config = dict(
    norm='rmsnorm',
    positions='rope',
    bias='none',
    beta1=0.95,
)
Each number is 500 + 50 x the weight over the matrix's rms, rounded and kept within 0 to 999. Layers, rows and columns count from 0. Numbers have three digits each.

# down: layer 8 MLP down (transposed), 256x96, rms 0.13, rows 180-201, columns 0-95
# gate: layer 8 MLP gate, 256x96, rms 0.151, rows 181-201, columns 0-95
# up: layer 8 MLP up, 256x96, rms 0.134, rows 181-201, columns 0-95
down180:400438589434478535453459491549521412513471505526566491529487464531470534442407527565533551594507546541491463590480443412472447567584502390585469591551547421472568544555487386431570544469443497505508530418381504529441515500475475395511550472523492443432494468442384488480503532544544494549
gate181:540487473441580452576571521510482500467555611538463508515516401549538532471566522551585498379485450492521447464513480434505551615547442455503502476453508482471501489463458441412580466484514431513484523517329471501463512518471614523511490450523493453547494513544453506446561421504535575450
up181:466463487512445520497542460470530557496584520531524522535521562503452496479557477407449579616502498478472529457571474491443482448395546528494474557478636551575551523489489570541530534421509489522572469493508489434515447433575488485387533491465491532464556505523505480533522608433470577538
down181:525456407508446563496581447416542592515533432557519575481456489512435528438521483400509484512557458449495510433536499463417329538509412444603546516476531603516416498491420552516531442521548536542498476498458538483496546575549449504495506470488589496531488486551501508411439470509490523564
gate182:625479354600475548496552524411550491459532597536453368543353493538578474520560554502584645472473485551613468568614527391458479488442523496526457459513468505590494406465548507541541525499480498527521507421445478622497493573393632560486579537368557480566487552571458503480512582559465539619
up182:499461549526579495474559478445464415422644499524482461553419502549522512490554550496569615506456525498428446538501535431429454550452457442494402506596590514592518482451563565444473513499513542454461458534552514515515518474487495475465490462476401493571516462494463477518464481451496489452
down182:497544457426539488434456559486533448422495520456556483557458445494531422466421509441486476637506495470541515479445467541540588448467584565386519454484465506508518488428487457566556471495491556430519612553582516474454502488484469491481444509505443375484423515559502527467504480574441382447
gate183:524522612538551493528549583436443531509519538392542532431538559535508513496421508536478517540488484474506415540498457437538379437486599509591572499490489484530537416573584504460572438536448577493621478534471464477487508502452657542530444514480604406554561496609490503537544543451507427450
up183:499522506471427574482577389436434514575552556514411493518496550515475496486549510522517512449470494530451377385580430486400493467570551605501565453459445471437458508550524486446532529583433564425558445459530389535548572466496493596528516462503601534500563459474484412573504479414486474427
down183:499392389515572481447449535493460521428533334521561517460484541568445494428495559486489462525478498482496526517533526461445535465514522498547571381546496505545522529542472456389498545488465447369449468611506496445463425528508531432562485564495474516511357489440526525493536479527535543553
gate184:503537519506515517549527487472491524538589423459373500592436514468404509481536483520394486528484547476556458449424600431466461451485418453485545514475444508472523550494483498481512569478504488554470464465487560477589452550399474460505327521546492548498493594583522479521491498521479542528
up184:381478447519487503460438494538473500529553426484563505502500530448619406510502576581618481471478511539485487531552469501445450550457534543497503492475543492545526479480457502504504463443468522470451481600630423562590449559468481542545492495506447497555560417516441525522500403467541522582
down184:462537558403525500555505543508435475553501483438496490538504609527549478567526519509592582567575534382460453446483561526455578544467540520532411508487568429371596499576546530531535512455475455481443493485558567537503512472475436460572460525526444494533474560557426493456440486487532452510
gate185:526473441585492456497613478550444509491476565533449507509437479490445536459402469503448450556502360531467563514496535494472516530450491465551522411411570540629463499505575497468545453498523457566559515453550598531426472528472494561524553559421433522547445548536502501537545421526468533510
up185:525423543533576473511525537478580498463556425553499568491548476529449423544499570537518557510472570529543492583517467486483524548504473572553556560496479472432561494452466454496359492436481617533450441490421423421440515500594521515490571502520465531495536475438588487498493539543635550533
down185:400469511487586449541485549543513519518471537503481511490604531614545488522429464534481530406461527426545559416454451583446383441503545469536464455514462471551584564485469447561611535553582507494554537480461564514459582553499460434577539471544498535470518442476516598528468385419574524483
gate186:571519526548558504449513539493519518531429581412501480514455520589546554374576424490539645527421471445476518513593422439449504450563506437496449495472520484519539551448436464450592521473450534480514415490505525563499537523576524501477475375450454378583527522544366429466450443404554472474
up186:441440519504549424523510459484541534534395558503524468451485417562596527483478495438385525503490480372494499505417461455431522570499509571486532532542510479557547493477487479614534496583501498505561516469446506499465517524579541458490630568509541553466396524473537499455428587386512497480
down186:568461567564480539511517496411532596558493500602533415543447461430437535413542513499521497535501495478566507474484553506583570536559388489483451545462504491445529573570489507470464450539597472412410416549514440518484415552506521484443514486364540533545587470471478436522446530458510441594
gate187:561473570514498531532522532426496495535537455471525520455416476550473485483480433461494537525546556488575501482572490478546523488412577506557573607407491504522490435488504470511478584509505464478535418484488539600574508472520552506506504512538531484488463498518447500539475430567493493450
up187:591589461482517484385437477474490515582529541574518501517565488478439499504589499476595538494509452512426488436498484559572526543506505506458525455608512466494530518533510434518477403565438447503526445450487529504403561549500477500542472460529513528511514524477518483454480447443461514500
down187:543469551438544507493483544526419440389536481498529483444501530605493508492543543508485560545476548589517474511525485541456390505491527515501500562490560546446500425473531484533578552507502499538499481487467456494518495577481556454547565457485617533479497545500518501468489440559542504511
gate188:486450560495517487505595571487494512422538545530536404519447495464506580483608540500461578411491536575451427532580592522464501518436370436526432499409573469621422391421460635532508456402484514505561365440487467616552475532405530531498549496548489497494541554527556519470473483542483491440
up188:595490490527398474510543464594532581454479437525492579549528578400510474455476463439464488585516478471544484417524574554585492491462481475470395475468452490445435556545418470508466497534523436442432545536531574460548538543503533530593522484457590491450604493314434553507477492596526541590
down188:548528532442435460470496524558475586458500467609502545573540494393501419414575411469565505536482451450458503594501468393610518566537540512441460457536453517376448504585477447470439552540562479508458501533496513351492606498520475546572488462431529446448535538486518541510456489529539629515
gate189:515467545550595483518581441499526464504506487443534549446450474534577499548527518510555526516425440527523490506579564433445512511432487540450427490539480518521628429514549524633510526484560485455570490487403563515463455493534574508406578492541525448528410533532489502453455469476428573453
up189:477544442582436499447458431494518462585493450597448396510506511500555545497599561430529499489487555472531521506549413504511509430476402439514546512429500487549398531541455546545530585495508465490472483536451420584549435476466491545502436489447479534459495391390587496548451427417418456508
down189:466430508487573504529546469441532439486422527496532431408465449491453521465461508483425527473521477476388545507493433582456430528498544545486526533490535550560568513566508404606524582580538487500584523550478465480485435570547451505348515478548578442537371476551538466445554548470488526511
gate190:516457548563521528531553517437456438557425562472480454541465538567511511430594464459479629458453498534544448468541517421463523497453481499584569523392518510536536386504538581557506500410452579520456416434397526537495426475512609545504517526406500558556507552515561496452422500441446554462
up190:527374584580450493422510515554418531591501396508551454540486461481478469488406478522492479552448451504649452513589480461431544382498460509469516457496515434519441467491413472508441461472503460496540593483437429539466473482414491545599466483484505460459565475429587489429457478441410516545
down190:567407454523624534471455524502510436500440452466537430533486549521534482521433529584571522476626481449458448538540503529504542606565466485566491481538572579558587537572514400481435481516490437474532510552457508374529473471533525422505519436504570481498474494402574482581545509365464510468
gate191:579520526495455440531462532553611557619524545438489510452540579429591458562476424497468483502581508485535525577424522538511479473411475492496459565564476472489482377587494456505542495458518523456534462507513542458444532482516490467529572445518565524438580541424616479510556545444505531487
up191:401588513561493538519531542438527500486415515576553444482572446450436534493550547505554482520518416453450454423528480431495515554532536491458597454447449450464427602539527530534465491499426507571537610506570490482474501523452533447429449504405485442458450442509483473530553437486566427536
down191:576513359486539423482503533565506522525556482491552534440484546474503503445517444548499578504599525467522519531502478570546504494530467499561508657495538577490408519485473514486499357437527517560533424494430450532582552531529521514541500424454451514588529517509452502519494539453381533444
gate192:524451520502483531517453485476414511442570515512534576414475486463533578458545501481563428514479519477488528494402517439549510451430491543543543571588529532549480546528528407544554525405476596542512494440537471450504585524545425460500457440447579501476554543471533541509448556523485555449
up192:526444519449445492535541592484484554462478412550436515534574577561537473442540516476526479482403404521590411493442444425492471530442575539525502480477500516638424428552512410557531511526516424501500397485489526497571518553492454543491491505498416500496533446524535573484486528504570439498
down192:489537543492531490465514446597535501580561527581559532540507551506483521447459567563469590500505510549429508512556458469481447422523537592519500482561486487509523391434429499498445521509490495485417509440444446534487474468502673609500525426412517404487518544524509396512448534539535448575
gate193:483515489472476566483502516557526471436453509439475416598543519538568519619467495495482423470534477493498461545471444519664421458469513620522491586460539506553566434514464533531568556406476539478462635601438532449542485691409528467513457364470432488469521521431427481421510449463439534581
up193:457504455594608475502505561471523485602524450452501361329524533458517407460521444506476648518494429597498381485501435421356480492571474475473456402505544383495401569496519476503530516595595469488446461530466590563537499479494483463527502496473483539494513431640477594559487437548527447594
down193:456534443558459504478542501505535509545452572466485537508509479582497522393400510486568592537501524474539428492609575488546584498436536581471437553443544452488553481447511500504421525431398541660477418529546424563482494447519534520479435457487514497504474494566438512600446555484462433555
gate194:631472516481579501470521542372526469424567572533508467590445456562560541581636530598435516446551506543497493477575512568481467535503482625475511491541592493701523407441410495530461498404495547558531537511424558454427527512456543629476484483607488475537542552475534453414558469453598452609
up194:510588479587548540593520426514442566532573444402478492463583560469525497529524493449533560581554547451530598568537429494531506468420430569483632505438457460567493482574555516463485501463552458500566515478472448457538407438571560417494521592569520458521502505595496518611518468481469514519
down194:501589446434445485589499586544501544471471483482581617511489489527455544534499465453419491591450522531503598440455457454528407509499466480523485516480464479499613505451540548439500531388525576489533450499576586581465533546435504401535600514466439461486490486536573513393593509574591489554
gate195:523505539534485537535540602401392549502595444468594509443474510525489477478495429517490566452459555565558527581652480472655505518471535551521512507459524454538510453484478525474539604455481595497483455441444557628456472545471593534545516467562564459497458417490539540504488402544546448477
up195:565550480473494446499512480591544470466478460506451433532465610438510531477402452455484545487516480481508531489463516470479477449495387418521475496506467508499505571436445484482402518551530484489463513501510556408477609528583473467462547504440393516505541607580572530538556479380534499489
down195:474541434410534474562507535559496530491490533449413464609470541575452459484473590526451507607540419504486559499448496547453475470434469511490405491579476515472446496573520502549493554490532490562570481544433506434501531456488461523493518522509599497433497518492474507456563493557503567549
gate196:505534400538606582553548444433531442494589572545452515486401404504508516506490503607565477516468543503496553475606520503504438447492545527542440588400513420513566398426416518605637546391402535547536513436491493510628481434608611530411421587457453370544411503565422565467476425496433447528
up196:618409504505513389570524530559497600575436468545560400507547596478523562430480477454464611455562470515489454529429456432511497566507383481499479541567534462536486549505492549427433442586575432494498564608443533593487488591446470483530560385502518619498603499495565490450590515417486514541
down196:530507457613470518432547496430481495478488478507537477438429454561518472475525400551533555452444527503499475524531507526488481539438510504498446457482550511521502489430528501491657508513504488699525485436500463524495488411487553492483500462502535464538448502540453508501486480520555507516
gate197:588521464447499463514517491413510562536512474457514528452430486504497450505496473475529552497536487477483467547403421512452540426410529474477510460511472540447545473403446501483512434369498516489516471525495531496485455462443443604426518472489558518546464543543509580558535564453465632525
up197:476599581561516445499516532578561450391464512448417556469551480483498506485432445372446523563538498559489531481569512544517511550602528461518458526491440449540469523517418510378533414508510524434549411548488517620507498515505439536491504430466504513475579505430532548560490565576581498434
down197:458431501530491528511435482489418491558469522497518418541527508429462507503512558575428472445447477574380438483502420465493365473458452558530538502558508518495462559487491482599591576573458530534435497396536513534515529435490539512524502575552490434472386445526486411546465483599461419490
gate198:537473548516507514527511436494405490513495567531543472525480473568516516516593516474410500506515515479457552537564481539506495448469565552506519467529537445521491510425460532553507484468397581528500540492529581476471555543525547559486590470565525538511496536555555445511539442500491606508
up198:448512583442486454524525491477461447466470576582550512412469573531596492496518460484396524494506395473490489537435447574424604529446530510436507526436522458510533580503445467544422430482498503541505523534503450477459537531505474504481472527472576524517525536551496516457564473534541489527
down198:527417466506488507462505463475616468621509458468486445502520467484544443545431435500550402443574518355567536465438494509487541494499489549508473474474497513564500528531496461487426493519490477518522456536497426505529499491546397512541462551563470509518489490499460538521492495503500492498
gate199:481499541526489522436510431420488447529508508477403525495496338423497500576492579533524429504543435439490469538518564599549479460565469513500559502517485453436448429578521562479483530478419552481470469447445514596473550449600495520522463406482452515547466488469468457510463480493579468646
up199:423516463538499556556539565581627475498579515452573536455508547460483490508539581516409473452547500590579494408508490467496479543481588557548505452476501453508597474556465491464497486608510508462564530568551539440438462541457485562485539475474479470493533475421531563566462463602495410354
down199:468467400483462444651494562502500615503497426525480562524487572529442483613405477512483460463556566498496567515548467482474466529514512513488567490538518487471558532534513450427481485541535461373533472510583569520564420558437502460479518626485553571447545527449585472516541609410459481473
gate200:517464466614440540547588546594513549433479521494509560454568505632535547422474488396504580504473508486581542446579496542431511412444472546608528454486554488485510506451520438554499485529514553525505509420396547467449516495484469503516512513513471535536470517476519594536460545464502569428
up200:552511518403439486524445478559570497466423467491502500506498420438493425518535456401543461632595435521591487570444476489588515525429536427535532489419451481581549592654519447567512490466550545534456435478518461445492529445537551504525531451497504472474556446484443582568483487513485521482
down200:356414544465478474510490520489479488496580619516522471523496514379568570420472600570478489592418495394494502444510522492508465516581518505459425542631523572451519489490486519403478592539543489573484511580524528490426480536559460559511496551502523454445411389516473480504486480508465451501
gate201:494469404458482483514525553562478542560589493465476562584579530435537500492542574454520587566555379521427457473491503585464437489495533441470518494533546566544534546480505533475516516503536453530519428493484481533546517491454494498537486534430441464505455486589496471506483554428509524505
up201:499526449461503515501467541575523573521518483485493469560442547587495515569571466458565435519529568588453427515469474524491445488533506495433493453554575553427452458541441526511510557492465469503586507557548465579534409494481445506455463358452468555471537540445497492435476494402542510516
down201:509511466509515488606554436482510484502485375334485465543558546520489483463500501585632553577514497488521420537492519436472562510479523571483552526569507539500458406531488498488462571493471485474543420492546504558499526481462432479513482460494429493518573419439476451426532587512472522538